config = dict(
    n_kv_head=3,
    extras=['capped logits'],
    init_std_up=0.0361,
)
Each number is 128 + 32 x the weight over the matrix's rms, rounded and kept within 0 to 255. Layers, rows and columns count from 0. Numbers have three digits each.

# layer 2 attention query, 96x192, rms 0.121, rows 34-95, columns 144-191
169147129151106154095146144078149101170157114132166128107172167118165094108206129123086119149175091102080152078151138110121185175146083106082102
202047127142099131060121147120135133105132106134097117139142139142113122112150195077129127129116134156181109136083138124133106133156116111139131
138157154102135150041160169137126161156189097124155082105154138111140068108166129063089142146189141131119126090139091102119129119166100061141095
194099095119103115150144163131139097142170099122152114123128162097134137151112106085090145115166101134097175106115157166172154119155047082159135
126155101114113115119108100097212149078097149106123126099104194157150110130102137125156118094128114103144117149107117121145123097164142118091112
164094169159110129008121184104183155141182113157126147135143166118149113132173121120106100168172171115142151114122097155145169133119035116148050
104143107218127147111139155153112140124110069220176126081172079130137118160137125078167168143126088114077112107148111163094159131181045065115103
153151114182113074109136157137141146154138173116087082171137087105071138109198148159148149097098139160113118179114111184159068225147170080170175
109104164092110150056073118144096128045068108127090169167088072103183154104052183120125183112091109070135165121131161107101121156124106162090156
146119102142130122180099117127159110106097118171082136165158113173178156182076103122186171034136043115128173165127156153089083156124143116079098
102046163130071092139075147096119133061171120135142152134135121094078096128151138103130113122126142117119103062095102064067096158151167091136168
204137127153059182145153138078145151096078143111097142085139103178159116190060163134141076161138114108113105051128172112090217162099131117152159
117173144097112104104137108113124122149084193120086132178160132128143111138130126152112117087196086116108134090143103090092070136095163140144113
091169138099162056138092142161089160122053177133141169121096149163105154082130154144190127133107073177165154128160160095110155049108166148073065
097171089212155159073150124107087185155101152123142068144164157167130103113062247127161132095155161173133179137122129076104090125134127166133138
108121123141111140149151089136157102142198131087129127104093067097117116177168135129161121185102155104103112207176165156097082158117112119115183
098119166122134140130109100151187124148179095059124117114110067114093159132102153081116156151099107158096145082143103096160094154140117067092089
138136162084174052105043178130078083093107165135113119158154135135176104100120113107115087151085104168138177081069080156137103141119088137138054
157145178143105174120158070123108092128149122122138156138082130179162118096155158115103093190120125081145166161157092117158122121139101170177106
141163197171096145138138190171123183126167211153178132112126125153095101177151065133192126071161117152173178026107098169083100129131162135092153
184130136135116147185114156119157167082084117118165130091187123040115114150110135178086114126092175182161161159124170178120170149092102111112153
179170167114176132109120124105150103129101173162183148100145101204096179181148088126118203155133159163127126111186096165115157127104100112140176
115077151100124138194087149118140152187110140170098160088062108135170156112103087183165179094102154085105163153147091175166165124092153161139102
075100138210067082142132180117103166076105171069147166104117185202131096093082054128157173194151120163123079106109150137150129160154043182142113
135089144107097113155126110108108061089146042139117153127103094098137077187043105137063179062192126113121105152162116181099146165134142117097140
110143193188125128109122164175141092143109171149055116075163091098119150139164086066162085149137199144153189139096129119113100162101137134107181
140095052117130140129126136124097185115095127130144119104199080118096088123116175065153089114125193096144118101162150115177151074150143129066109
092103058092091127112142068128128135146109096135135129112101104146160127105147111139119116063126056125087144156053115118161079127082138018160147
111179116151213175095133087159123170112093130165107128059118135140120177145101123126096144145153117105072156101076108091158143049130104186093107
137114081060116109104108091069135088073098166135148136099147169078147165128089108111163155093109116101135093139112092169189129172111105138155120
125143085113087162168122151137100151146147139145123144127154139140148152116111133137130131117142160162137127128085093124120174106121123090112110
176126111118138157161121172077089148101150157121132152129102099179126145132115156113112152099098170136140152136098089138086136139085155154125081
096102139156151121101124117141138124114126122107110116119145119113119071099136122145153119115135085109118117152119148140147105144161108123124163
141177111105089147184120139107098148126159156144108145115130094087127149125103120111116145083118150096085106117115119157149130114143149116132105
070088138135127138103141121093135151132105144100115121132174135084114078138136110133125120109190099121134118142142161143114141131184122153110123
129144124146104156182155121134105132138181146143104123113181091151117107100132129140149107092126131085077095111150096189126127086149101061109140
129133096124115112130167117187130161164144170154145114136185117127128119118084162134133090115156086095116105157078095120115143075129076098117125
163132111148146144117174127107097091140158156092141134133124128157163147138165139054109076161101096144100139133100123131163102115132111126143123
172096178143167125126115098109087128113115091139150088178079180123149129136128112143100146125130158196171170109151188109128121158115185157157153
104129077108174130135121125181143139147087174147164106136132135125159137138101114157119107140088137136158165146125119133125156111068144136157132
181166116142164164070148103143115074108109098069124108150139077154148085089161181141169109112100162097142128147105138133148159131144115127113166
165145213094148114087089135116092103139121085093101085149067145104133105152107170102097145136121153165155165127110200100128124136140161160106132
079081174133181045093163088136146160154135145184126102092138100098117156128100094097075107172132179094187057105096115163122165199084165172147085
121147133160106180103084178095159140140130111101082085107118123077121094132107160110118104168113144125153149113156124151090111120149079112168152
121154173155116136084134095090123175139112174113116100153152078101157153085182128104150134145131112129114085111115140126141121106127098102151157
142148161134130132145106156137146138181108133080106092146134116117103084077134112129149067162130086111127145140094129081163110129137090100121129
106144105104115150098160113141163187124179172089168114095149126164122163166089093108071130134139099109204154147123119122142090103112126072143129
092066072106178167128132130113121118112175120124134144160079164148171129073137168164116158164112143092114176178104125156166160128106078168179124
087114131168133153137126151153196067172154116142110175114132084059115149089176106092124098123104082041141126098091098150159125117145081074205132
151128133131184153075066135135125195115147178126177115115109164152146106088094075139100130157086126126154152122170124130126087141072119140144133
125093117149113139172105127135115158112153142159119139105158114109183202083087042084048103120107194115142118096085135142112160137160075106165151
087134187159103135131080152125115186129124130140087089159108129182101098118146145118190155084082072141103107129102103116116149131087127116090151
097137133139125136164162117138140183147076160130084128149110162167085091200145168177109118143107068149141062178125080129137110151140079129051133
131207152114155139110108117111151120090136115144117165129097102171131149152109215133130137131138167184145125132110093114151149126186111163142099
110086125134207098150101101112130095148157143194149118180061111124154138180158135136092160114161121173123134144218155160121142155109115125146137
190147108196165155146126121132141108105126107127116133177175113109105164107158171146169068125146166127123153134098109055179137128138132093078096
056109165138108072115132128127123120140102076176160160141165092130142168097104080063167144171096151081126157087101154101099105162114094150089108
132075127113164170159131131104104120156125151143122047121127085137082116147168084148139085125088110070138159149125150165105111127101082133152071
117128142104150127147100180161170146101172151156117141146143091121106093127113144123111135101095181130075129119132122150136105150134143144043117
138199151121103108104092127138181144086113112132143148136112111115137179135149148144101162144171146133143117113115138140076098157073042096114104
131100090105131147087142139119119125111136175117107160102100114043110121176106117184147123127089161103161117116102151170146147121087140168124167
120090161144152120133183118092056088122120170169123139139139107091147180119145100108079156180114161149108164136128125150120160121146180143132146
# layer 2 attention key, 96x192, rms 0.13, rows 34-95, columns 144-191
126108126151129146147094119163095103147177127138139142166100080112060091102146144158110157181099152158125131102164139147153078141168149121142154
088138120146108183131115119083144147143120155152151128096159196116126170128131051134148190117117114126166150110176137140121152105156117136114152
122099117115145138164127109104148061109132165144120147130111126134112139130131125104090100129110185076158127168157168133145144121147173141119161
129121124100094158093097087172119123168150112186130129154113138124151154121131091070170136102098151119139112133083154147134114105109150122125151
152107140131169157113111123132139113122140107126154144131128169155122149134164125134142175106116091184113116144119112127113100094144098142119180
086096154128168137145105095136105090154143140109161179127086107128151067126155079136116149144158102105180149097148097171055081154167151100085112
134130088125156093149142073106158084120065063066097130081162112178086116126115132185158117148102156157159064149139165076119157133140043150153196
100133180123148133083172111095128072131134116136104089145136091084100082142126079109042068215199091145080143105106101094108121177143226129160121
110115164125051132089143078135110112136148120153122076147145094096116111096142110108069116178175084096125080121181122130104111138170210103114137
050186109157213111138078084081164090183147117161163127128094069185084167126092110180115124159163144131157156126115104113108101109019095118173138
091171217126164145139115179099075044099110146086098162154094125194112182132106135099111186102105101097194146171133123114127141174107142109151116
114123066166144139123113133182116124104157145136119095093164110099176048173156105140098102160153142107180107180086174159103132092039077171128106
184054134086084126103116101027131136082183152175171086158158124108178083085141152195203096092126143190144199165149188154061175070118121142114159
126205055150140158202198128098172079112074087173116135131169126198184092115235097199137163103136098100130126176115178058113209118167078124114092
157063152122120149154138202058087113167092079113126073178132118169127202145155105180126133077110108095068144058118124101110154108083100214124106
183160118117163087044201096166086084087216124127116069173151081096117152135113093055098144127150110129158100125028081097160136131102074074128114
206140187139136115172105155115083130114101117099103170140131171122139086143176111179089117146151135115145137123094143144160130136148101178146125
067130138107124110118071102094076064179147115150152132142077113174105108096153127083111105132124155137089205138084150103135126183179046137120150
135150164096137100137132149082063202109094127094148082126029221098178145019106104194085099121093175142148057097157130066130155116093138089146148
107122175128106102128092093109146102132163073119147030156182144160116117135139148126126082136049188139154143151142128128135128132073127152121053
131085117108124196075174120105131180170155074089188111134114114130143107141078162134082117101072136165180167109113113139148121171151164175138167
143112129151112138182094083162152154141159122105108082212097214150098104132144114077133178177148194128161076191151080121080110044147126135109105
164106154180105113076121117201059130144139095167121151133170130143153159089135167116104016125136100226082092157105174179065143112134126093148155
118187168148147194081164127105157097154084107113156190153122098083125117122080116094150134146110131068114147129113222171063165119132116156171069
096158129118186157103151119140148104147140208149151167181177082134128121095085131146114049170197134153147091174129161132139097085078143218109160
112089174112070111109186108141083098146137138087126091060104076038154175130114199125139203155145143142137112133128107103122144094131090123101113
068159115162120120070119183140113202132154130178138103065074116200209164153054123134168148194102095061141146131135133063130119129156156189135136
142150158111104128169139156126083185152139182114099122149098192136110109094110170118097089137097115152179166110133139073125081176119073084158190
112135097171159147099124186149101104184060165068086099155150127142159154130115181104085121184143153120066119160144138102175084195086091132139111
172126140120096128153134195106108164092111136197145172133126083175098122114126176169095138178088099164134116115198064163175104151144147100128103
130128151125132156129139124129131125123146136151102112165135138120114163135136091135129160101143148125155146147189140118139146132141120129098155
117145102145158135157124158135141123129137131118137122113114176124132082100148135140172162121111089169119207148165129156176079121151076118206134
180149152115116148107138131135121124144142115154122150146115154141147189138118132128114116120142152096123122129102139111062157131100142148060154
126112135123175145133106125138161126141134112128111111113132112138128130109110126121175125113079125164121150146176140188169091111119115082137159
131163186154144140142116147141133097135163193130097088152135158189108136120086119124124130114150091107119146132162161164122121139134107135160166
098159124147148148146089112157148129145134151147105147130131126134133124149106142126128150136126137134139125099149107125167124159120100095151162
082110123160179100144114176124163121110133070191162102148150110138084105108161114154152135113113130174103175134146106130147105135156115131102181
137160105136077128130153132102135137176102097142132131108081140099166122173133106140139131122164166101136126107104123139120096145096111163114102
102114116127112127104160121126099137149150111170191143132141107091154103143150102140086136091106133106105135144152110131108121145083078139118131
127138159142116117166144161138149116144130121126118142142164136157108094121087098146138128084105092146127155098107169121130125144151118119105121
115104159157142118098159121125093154132139126122133143119141169097130106165127143157107067106117154093133163089099148088122106099108129131124128
100144141148131088142150132129189197106108123092130104130120140104119148147153181173193131127169126146142092133103158143133112154154129156122086
071105148140163148117123115077118101138128156148167075141189095129142074106125121114153103104080100156154143212084046156144116146191233144076129
144092148147120149086157150115108116051118129092207102119162085138125081115128106163137111121081135174099193148115092121179102111158120100134194
156128181138127123155144125137124106139137159089139126121136143134154152119167126127172184097179121148145137131075141118073066163120101143165132
164106170157095120128151118142098125126140115159109165109111084120174120128126151154134087149088153066101107086058142144102152142127111112121112
147144146155116127128130105083120133101121159117135135066128128155155125131096095138111188106058104135110192107093165178126091141101097131107089
098100102132086137120126086076089144182115119188133151177085098147113169133146124142102119106149111088086124107141148107183107144159067103068131
155141129118094158079121167125125169089185119083139164170119139153119048142101133118144083168078159174143106145082110098108110133104149144096116
121129111090124151128141101173108151094133082156144084199064116159117162136175125119120145105140138135100160148118136114139113166135093117065192
164102106173148143095102090155117175115129106135114106146165143121119084104132166138181103186140161125179142140155120130198103115156138101169185
152161137095138158138190110116090114052051159128107164150119083071149143121165140061112144133169151155116132097081159123128128112107163153127105
093126054123105123157157157135127118115063168159146070111134160132150070124104161193121118147082068158114154121136160138140167156176142165159117
174128107113074162110117129106116128144150139145113085192136141148112154101166177124125167146138126147117085149115099120167147124085096108103171
145136102158122131079133093010133186117122139103136142131151090114071141125152188084165174105115172145112069095170115116158128117184098133148131
139110089131118131108226156118154098130088098126132091171137145147142174088116180198127170181147096086146126095167140134085154092133070102067132
065179102115115159190139151160193120106136091158111137090186098162167190086111163132163030144139149134136080185094097196118087122158118097128133
099128111119099080080097095148143115129126138119148147124113129147137104135124138152165121146140121146157125138150071138117098094130130137083179
106147125129135131163109102167145163147115134093107135103131112148155095150124166093193105174161129167152121110098082121136109155122139114050133
115141161130153113167128128124089133098095136132160130107189159106150124103085143118116153062116136112122131130185096149113134109083147093145117
095118085152122139127126060080080123104113157086144109100185060074100159138159104159121105052144115154137110160126171125103130136134111088126110
082133202142116127127144121095141153081146132177081088131139105102133131138115080078135086083073107195177117136073180114123111104174133143160088
# layer 2 attention value, 96x192, rms 0.106, rows 32-95, columns 144-191
128138093141151138111115152148118117176117113092134150141153149085058125092094165147072110165068111159117147071125145114156121112115131168165105
117124104119171127144124140163176134138100157111169119134107101143132095110096106150138120101170135103082133181106202105172103184174132132061100
120080132118107130148059089118153150195153131146103111184101168109133110125170157204090059110141061186084140165165121145126103121124130145104068
110101138151119179097094156197117128134100113061143149121142146115114115157079110121123136108161128141119104157142116106156161139178081189085130
096133087128126114080156139105105130106132130151173138129132107079143072157137140104103147129130149120132158065140166146159120161148067189072134
129094086136121197155119116154107129147077170082163133126118164114070128142123171190129137130202096103160083140181134134149112105131113092098113
114146127129164146185128154138098113135086126126114097177079105121080176129099114127101105146130149088151128155180126083120183073097080153192154
137073108174094105150135114115133186137162121140115119140152089107121154132152114151106139087150159093152081110131085166154124170175109088139134
079139109117105135154097132137146109162101091163109133119113140115121106109094080153131154150124124125125125088109132126128129173134086095112109
183140118106135098116113169099130133131144105159083067127098174130110154123139084092108119106145160126184168137145124110148148142129082167128048
094161157094197098155136173140142129197126102144113127159079085132151110112123137211178145156213113110145067131127128121140142093145131166067164
123151132128086084130137138149097121144150208177157153100153122109119161103168120127118091146172072116172107102175161107124131150085123098174134
138093175092148109124125119077213175153131150083121078067072115096150118067127127131127132168170079124084109154157109115144119104154090095106122
127086125170191122121101120133111147162118164141086114102103122150082156081129162158127156133082123096165117161167146142079170053154149129137110
120101124139142115118126114115182097101151108172189092131132135151135143142096132157110174144147089177094161153129109160168123110120122147111132
095086121128132084114150111095092149128130169108146158114175109104150109148140086127158150124172128089083117122145129146085154113186115117140075
179118107136098087107138139177114110111125118133061110115106189064067170153128073058099110180169078118166183143142110138163137152115124097067109
081127078106091145130120154132100150110094087125154094073133130088105120128073107191126090100134119109137105139136116102121122141157127159189160
169112134177124124143141158149130127120145167174176097091136198152141070070151171116136080115161139162169098094164156103085104144153112161128113
097116143190088122104112172124142090054117155096075049119094114123126107068105104140164181102160123134084145100133113181148149144143132167090141
117038105121076160110088080144103128155072107162090119154139088155203155149121093156153097112111112136077090107104137157165079089119094092106158
120116140157135117125034144162097092116135123131117107100126159083133130161138131090171113118121119142128141184050141078164096097166100117151164
142141142099066065147181115135125109096127118083100104169139149179119098176121124095159133101140159128111127156114139119096084130129114166148113
139071070117100108105139092186110122153112128164125101115145075149089183138142171123136135101176116120123125118155136165155159141062102162113123
095142148145144137120105137147145127101159130087091142098190081108143116115097120152149121143090127093127175158097138139166147154158130124124110
151178142075196099129127096184080142171116110117091155103114082089125141097123089102171175081122123091116134135098136147131140115132133137097152
125137117145115135121129105171195131199096064123118104161170093145130149151140155103166116151150150093109166135088160075140138135124166177159146
142130130131117127138113119135107162143137117140125105135132071152104141149093173106095097142105155138153085098127156160156115184078101104118102
143114097139136114078137169117123147165100110170183093127116107106146142078158101184099111142195096072106137102139124099160038126159095112062140
170107084127140119108130107154112080160109135141111079107138118107102090138124084096140130138128087094117106112131158096148131143133149092118116
061145157185167091171141106111105100115136115158145150107166132126147153132127167093125141161143126159120125140081131086138128140190101098220167
061154091150139134118099174107156115112079148142174083123168136119167077126136095190129159092145129104137107131151127126143158122067127142166105
089152140118131122098075195098139174130195156078123105118135126117085076148117134117125129115065120161086091133118170127105098149152094160137126
085128109129139172156142137127094101129137138128092143108112116135115169117133113084115131158138135119136121081147091128131136135124113124137134
126123151142145102147132122133117131117117158122164115150106124114123128152111076094145166144122164154132138132111131137151132152182112155128126
110157112093125184102139079148087113137140164141122108171116109083139116119123086103091175109145158102148147121073158112154150155119119130128128
114126119119121115132154189130114145123129098117134119156156106150172163103147166135158129184131131134126127150128087143132156145138154124099133
159127129144118139132147143130097103152114096148139112125185112112108137129159135099174141121203150142132173129114140110102118100166120139155119
078159138180139109115125129170117101119085138089141158072140114098124114146111178140118132154121146150152168129050151147162119149164148133120147
117078143124114119171146107148120141148113065102149146094130184115123127113113089140090089101144103130131091093134136101113115125091118136113120
114141100128105131120137131151116154131129126149112127097131113112073099159148137126077117144165109104170161126116098157108144131092112147096145
182112077181128211109128155145100143125111152062114095145163144135158067097066192136136123141122078146135095171109166111103113132143161137114118
162112120130105152152125145153122144149086123136089137145095163106115123133114138127103175113154148143114127098172143151104098081136139148105136
136131100132086169147144121089157097094128132112123130141114116178131133146102142116089123150153097120116152158115136193126106142147151113079137
093159107125154183114085121172154138102175122102083126109118109168126132130144138123116079170156136095142134125090156111148151132151154107152155
123124122172146162119086108129107148148121124141139139098153119095144182104129126186146126125124138125062121119156098132116104085121142106150140
160184147154122126106145146133161108147127130138139178103129104127105135149100128083118119129117081132165092140145169121106147161097169118149148
097127115148157125115117145107169137104148126060189163142138120111095135129101144153144118120142168125157090115135102179125109149111101099124133
170149121134097136164118105097144110149131093089088150171152132126145149142159114144116121133152098120099128115160120121135133121118175100154139
136086131117130083148127138139116126116132115149101117122110173148112128122110130150099107178150141146145049170166149142129124082132121125134128
135159132132107152166148146173132109161102158102111134134150134128127114160176137118145140127188109102142086134124129080134144116140165130184126
156089116132074111173180147142164079141070116150118097154121120118145102105145082172071146154117149108144106108136112115124147112137107096136135
118128155179156136120094108132096125118117098135145111146087121123132149102111139174165176077154156136104107164133134138130140126130114159136161
154117135128115104138135140101109150107162138104143079148108146111160122141061111152134123152154170137115105138143134118166120115160105142116144
122158126123131130145142154145158133103156142089123111164134126174110098099172155103162169156087127115143166138161110190107125162109109139114111
131156139110160101141090153106094134104091123154107115092140122172147144105131138144119168128134123135146130121153123157106132128113119125108107
124170156130135102117113091134174138150140167119126147135126107125126178143096103096107135095123149173104149101122113157143155195120123136169146
136094103123138153146139163125106106164108098134076114089104158112142108144154111091074124129131107144101122097118157052102170125098109176105183
129121151125125105163141149112155128178159093137122130127129136142160149096128103142126160175112107111119129071168108129167114157101134132174133
090131128131086118088149142122115111101164125090149117144116120172151139106151188100124124127107085145107141117094119103123140128112136147087137
135125154164082182122123148075095117174093128128111159146132168108118111149155134114113120159170125143137130162134130163118102138140118132126169
131137142111131140141125123140085134161140093163135167107137113141124124121157148121104153105142121115066138097127168102101156124103138166104127
171133109131137139164140140141136128127102111146144093153138137173130150121135090153130138105154105112143139131117152097128159140111108149090152
139125092146139126142134124155114113148155169140146093138136143126147142159107134142099133124121176126137145109107134113139133137121122126095124
# layer 2 attention output (transposed), 96x192, rms 0.105, rows 32-95, columns 144-191
138150118150062167142132180115141122172140109101132159092079125187094126191188155151114167139152209135106088115092107111116095136122137030066172
149189156170133095154101097172174128095086111130106103143152089111132133140123087106103089183096140122167108101080172135112082153056181104120159
137127155075115086140108160131151145056112151144139098103156127121121189113114160129163147136133196079118084137105167123145178077099127118102102
152122129133114120108138149135118152114115115153177123118105083091123128180147067157099159168145113157095133092160130189120142154116096088081156
127166047133115157109178144154134131133094137111106118112168101102068232091132135119134159148100086101145131173210143116106155070121153102147142
138101135167119130102148142114162134112112140140101114130143047082173112137130159131116102115192152137112166093135062079120100152119157142176179
149146127089123174135126104135107111103075079166119143193168120141211137136205158159173130145149148184131108158096144133106108124087100108111155
118116156155044109182127133106126165110093062156095118138112123165167163136126108156090152118164093155121104164118139112106130091118166148145123
114103092141132161130132151103201152102095111159102083135133115149143120120154125168123086113122093096139111211128125122155142072112149190090177
141107121110094095161129070131120085132108103148095160143088175109120138126051135153118058132207145170105051138159126117138159127141126173095132
104133130052113152144164079147135124113160112179199106131146163113115101184087119135098121141186120141128093131124144060066149117048163126195103
154129125185121115128161105126136116139116092141198076121158129110158093139059140113085140092097176118131135086083118117103117128108148120126135
118160128126157154081125167081122101128073126101126159108137213070174150159105162107112081135081133099140160141107153154151095105163135088117078
144133106108050185156159094127058095128137157119133150146119103111127113106170150155159122097164138118105185133069146134149134159073116112075138
172108179158141124129175103108049112095104178123138083150120124075063160116151147117172162117119126108160090138116126181060087116130100137084101
138115100180181154100108123132159127148159145093156150111138142196132083105071119136163070112079186112155084185139131147134132111110136167156127
081154075104136101135115157167115141108058157140116156095150110091127141090116115118148111075118148172060133079131134119108168176106138162107078
125096150148137090146150156097090131181135118150109137089144142112130147109101166110107157129108150153149100127088153141120064153153167184102167
139092121112144063170137135112147106087120102056144162134147113115072125128076101138194162112164089129155167155107136163055133159126126138123117
129136149064128142119138082129128172144092184140097140125140137146104173107140135179098109077115095117163133108136117091107044134180181084083060
118185145181170104116131109111205113103075125196097148049099133145128071092134164132147166195175091153091148183099151186059125090120138215175122
142106066098106151098165063099145125133177131079116162078164114147080148182118128140107125124159149166157115125191104118119159122143141106107142
130116168141140146128127063152148126148154114149177085135145073136134099135109091097070118125036037108133164154119118125151129136109089117112106
128167157138099166138130106170189159093129142112146111130157149107117203112083125153150115134127114165134137133159162176180125161133102116150127
110101108079184146184101098177140131115114131129138135109116123152137155141111165157163108138157075142182094137097111147171086054083142166160112
144179044082127136111170091121142131103085125145131179228114125131119138133129086159064147088099129113198164168180170162151070180075109166068123
066078118128062181155155077111188110097105174074162164107070160125081138077154082204165199148103137144091094150151169133148108159176126114140179
166118092104146085125116107108112106105173104079166153144098146140172149127127069128157099153121113108185140104104138117125096149164140100174169
112142099157123146193143188133142152184193141158081162122098209094188174178137110108144161113068134169132098176118118100148163179080156123153124
129118112072135112136134126106119107142094132186161218161162132123120131124106180126045104139074096088169097103133116119092208106151191143075145
090087076130117111084156136131052108148137114122094094087098090137119092121172057114158174148104158101148116122129099117147141148039097120151116
103152107088131117167083162043147112120152178130098140081096092134196181156147101089104076151075124129121120171152067163176105108210137135105094
155108091203204140126180116117118122092072122156120141155092124123099160167124163167186098087110086144133201101146140151092165111137144144109112
131107163112108122133139111143158143128118080186167143069132117155165132109129135075173138082114152100129133146136189114106131140086122168119129
113091117137084105090098122158158101138108164066100088161080136121085159154110162122147133092072133083147106144098119116086092132110142132079143
090117071097138084127146108104184105123114132162098127113127157129103173109121098120136108097122050115106046166150096129099151093148167133152167
161146096120177093120137158125186125125145124113093174119158131086116074148069124125054121131131123146141137140153099163093093108147122165141117
149112124113116084151112141139134106114128129121106134124129195146141078124087115127167124166116108110156122169136100188119144117118167129149095
144133137157045155167105165114160143104131055150137145140135083110144099062175150144099112084185153137121175101170109169099102157101130111130139
151134123120177112095109133138090149164151185074106153153059111134167126121137124125128113132103096114110190141131131180176092179116099149131111
202134094176149131134153149116178094172143115112149150115084107153143112151177057146109151128116168161122117090104127074118186148164155132133094
106146147118165029162165099105106134093108136126135073122124091136181125093132099124114141200211112167087157186117128173114070100100119117134087
077155129143172128151125040119201067125149090072155125099126090125087139075100118170154148132137129152151150196097123125105144163200171123182141
135139127080117101097159144132113167082105168141144124137159095099172133077146098118135138170161150107122093098081168144143101168128097109165113
105136121153122127132120140117125126125120141151121205151127132106082151112157168127122137177136205123134073160141131149138144112087110097120155
121131163073131146129151122112127106113111085170114119167186102124085154154144094079097135138158121107192159088125094165158126171126149126085152
123145158148162127138114118112055102061115127130110161138124044121124122181138136165117092129178144099086160107145041135166118110164129106059137
150162105129132074132101102117119111089142125146152110116163118132098125115140122209117151111072102112162161136193133099144136155163098146118163
133124134149151101108125101114093154140168170164152088113178110142089098112132080185104120112172118129192079154163141145077173134123092176081111
126104110119159154101123140147093131177076155098107138155133056110082131131206173098137165086130063123112161170140122111117101171116077163112170
149129099132092103174079143119115079153047148116130170121156167082146078126130098165121108164129131106102113160154107154136092146103135132044077
104128165097119118105082124124122166159164143128129140154152117064104125140140130139149210089149114139128193123134160099129117146055117148125149
116115117144139065155129122112136117136117134134124109099226121158095095168196083130184105089099083141103146167152142089145089152165177103160122
126122070090038121111172145133189181130101152100133140125138113114130101165117139144132168164083075170142117109148118098145127112114120146097140
142053095114155116141143133114118090139110144145100154136128145111118094127094089194101136117125161116078146105138182107131155120147107139131091
155087108139107095107156118071162125154172144085019144086109090091107146101145095108175112155122122093099123112093171102152122128174168148114156
165221109119095127089042147121131061100161102119108123110136076124143152166134152148126125139116163131162116113077147056091135087164132125121160
179134147127115127096086122140089207116165132135115091136073110151139076065129122201170128090094149126132146103098152093175082107088169106154134
119102123092197106097112154115089143132148144129050100099122124161137133172102185128116159082101167142116133136106158171136089100147131123124134
123128131109128125195158146127082108093107141107138185077112116143113131181076059145076149118094143114120138116136123085127111129146115150153111
137127142076136072147140025188109181137148130165133092116162107151093106174121117134164067133102095140155094185114135106162135159149117121118091
136106132126190099136129123130123101149179152125111168165092071082120106133111122146162098134063111102166131074164120141125080110111109117117093
120150112128138100124131103080086129126116119143131181071121127151123128125139078124135142125111148117134149172127080087131115101117156138179134
165129152096145168158148175096195106129157102147098116116133132112086175095154135119174074131160095124114110103108146176119120134083099124166132
# layer 2 MLP up, 576x192, rms 0.122, rows 0-14, columns 144-191
101108128096080139133126141200091103157144145080116090125153104113132129141097111147116125089132128173119160131124071114095070145153073100140212
160110062142124136120105120096133118099138042153117151110121153119170130136153159102150127098068186184099116163135175028179090112133170129089179
084153134139126127077162134157104140145159095135114129166114135139123117152146132157106154139113158145142154143127120089173165153090105133109146
147188146144143159155030155131150111163133095132100149155110113107133156097142115128091154140106125135090130135116105140218111134056093090107135
122060124158134103083158125119115112151156186183112110097139109102135134139089137120123108146121117124150116151127130158109107151103135071055177
189162105124093208159160101117149049139165187100105157111102073125143126072105098098099083142149131094109125105079112155103139154130100110097200
085076080159129181142155165138174106171063149184131134105099146142156126122075136197108232150125069093137148149108150111140097124101064096145177
118109159103123158129100034086129121181140124132114107144106090151110102108136139129111128151098167154178175109164054160114162160146092140147158
164072149043109116140160164018166191186145078084152142153133095137189136116136113160068069097126129044171160155081149121107201119122125180134095
144128106163099099135196113101117113180125085164071126119088125125132127149072134123094127136151123115150034178137130120101122141177163098134143
173040170131127076169136081110106097178171143088106074138150168104126101126092105151128132109155148194118086166167107089111116121117125153148162
133154123140080166152081109109086132155122164084168116150132058097157103123092061097138127095110177054161128131135136141089148109174119126167094
142101124133114105113117151166159129132198120120130150131119152128097132173179112126135169096096156143070183127130139142118113096034071123092118
101118150150081174093127138114141087154171240128116166153129112138146160137131139106110169101163109131104114177155115116162071134107122087136146
110128151117123109147108100123168120097108110120100146128063123090140109166123127124132142153147136116142152139155177126158179084132143092139125
# layer 2 MLP down (transposed), 576x192, rms 0.104, rows 0-14, columns 144-191
175171141181097123120111118098146155116134119100124135158121164078117132175147171139107173093153133126119097177159121158128092123095167129089085
120112128075172121105118109122112158121134174103122143107177096200102143142119087185147130118124086141166192160147176166096171161169082099167093
132152143136114118085140136185136110113114102149117065149113133131168105133184156139174100148086160157138139113113125108148208175155101152137069
109162116116090104065078084146144128170150036080138132116200117110120040078070183129123207183104096145200163133132089038155097146104102186115109
149077173135105103084126141152158152150173153134089137160066060124141116167185157133142152133128199167159144119096095058146028123129085058133092
141130189134094149096088161050136117129180106091108127150135123156100092102182125121148102126086100070125119130182104093207096130156138086184167
204068166090187139142134136042189123086179122118150086139098150098122155089171186151092078138080093171047209135199097147186071139105122053174136
137161152121093113150129129145116160075141137116137128122144193139127104145147164121123134147099125123155124160084166133185173110118132118101152
150156126066086127079144156089137200118106145076116101115105109130138153092137141154095098110105132091162112143116122146147125130192082112108137
115147124062165104090108213150127099089137162132133144192123157088076151135136158147115175101164190155101130103110090122056113130137139159136079
115154142122115123075093162085072118142111082170135134120181142126103094177092064163120149106136106132133084163163123099142075096119110094120161
119149153140139105134076074080116096190116115129164127140090151120175097114078105101104109075138153143195151109176119138134142056126093135142133
180073151099137131123191123114112104146083098098134087071132121103122077122116147099084138150121156162153109194109167141129147114135152088177150
124127083136174086156143150152152167139158169135139093151089161137136144116114142104198139135133133122136142165102133137129125104112153122165136
052148177102143124123113122089107171115077132187057163105181115140212148104150161140107141136088126120101157118099155072121185134179120113129077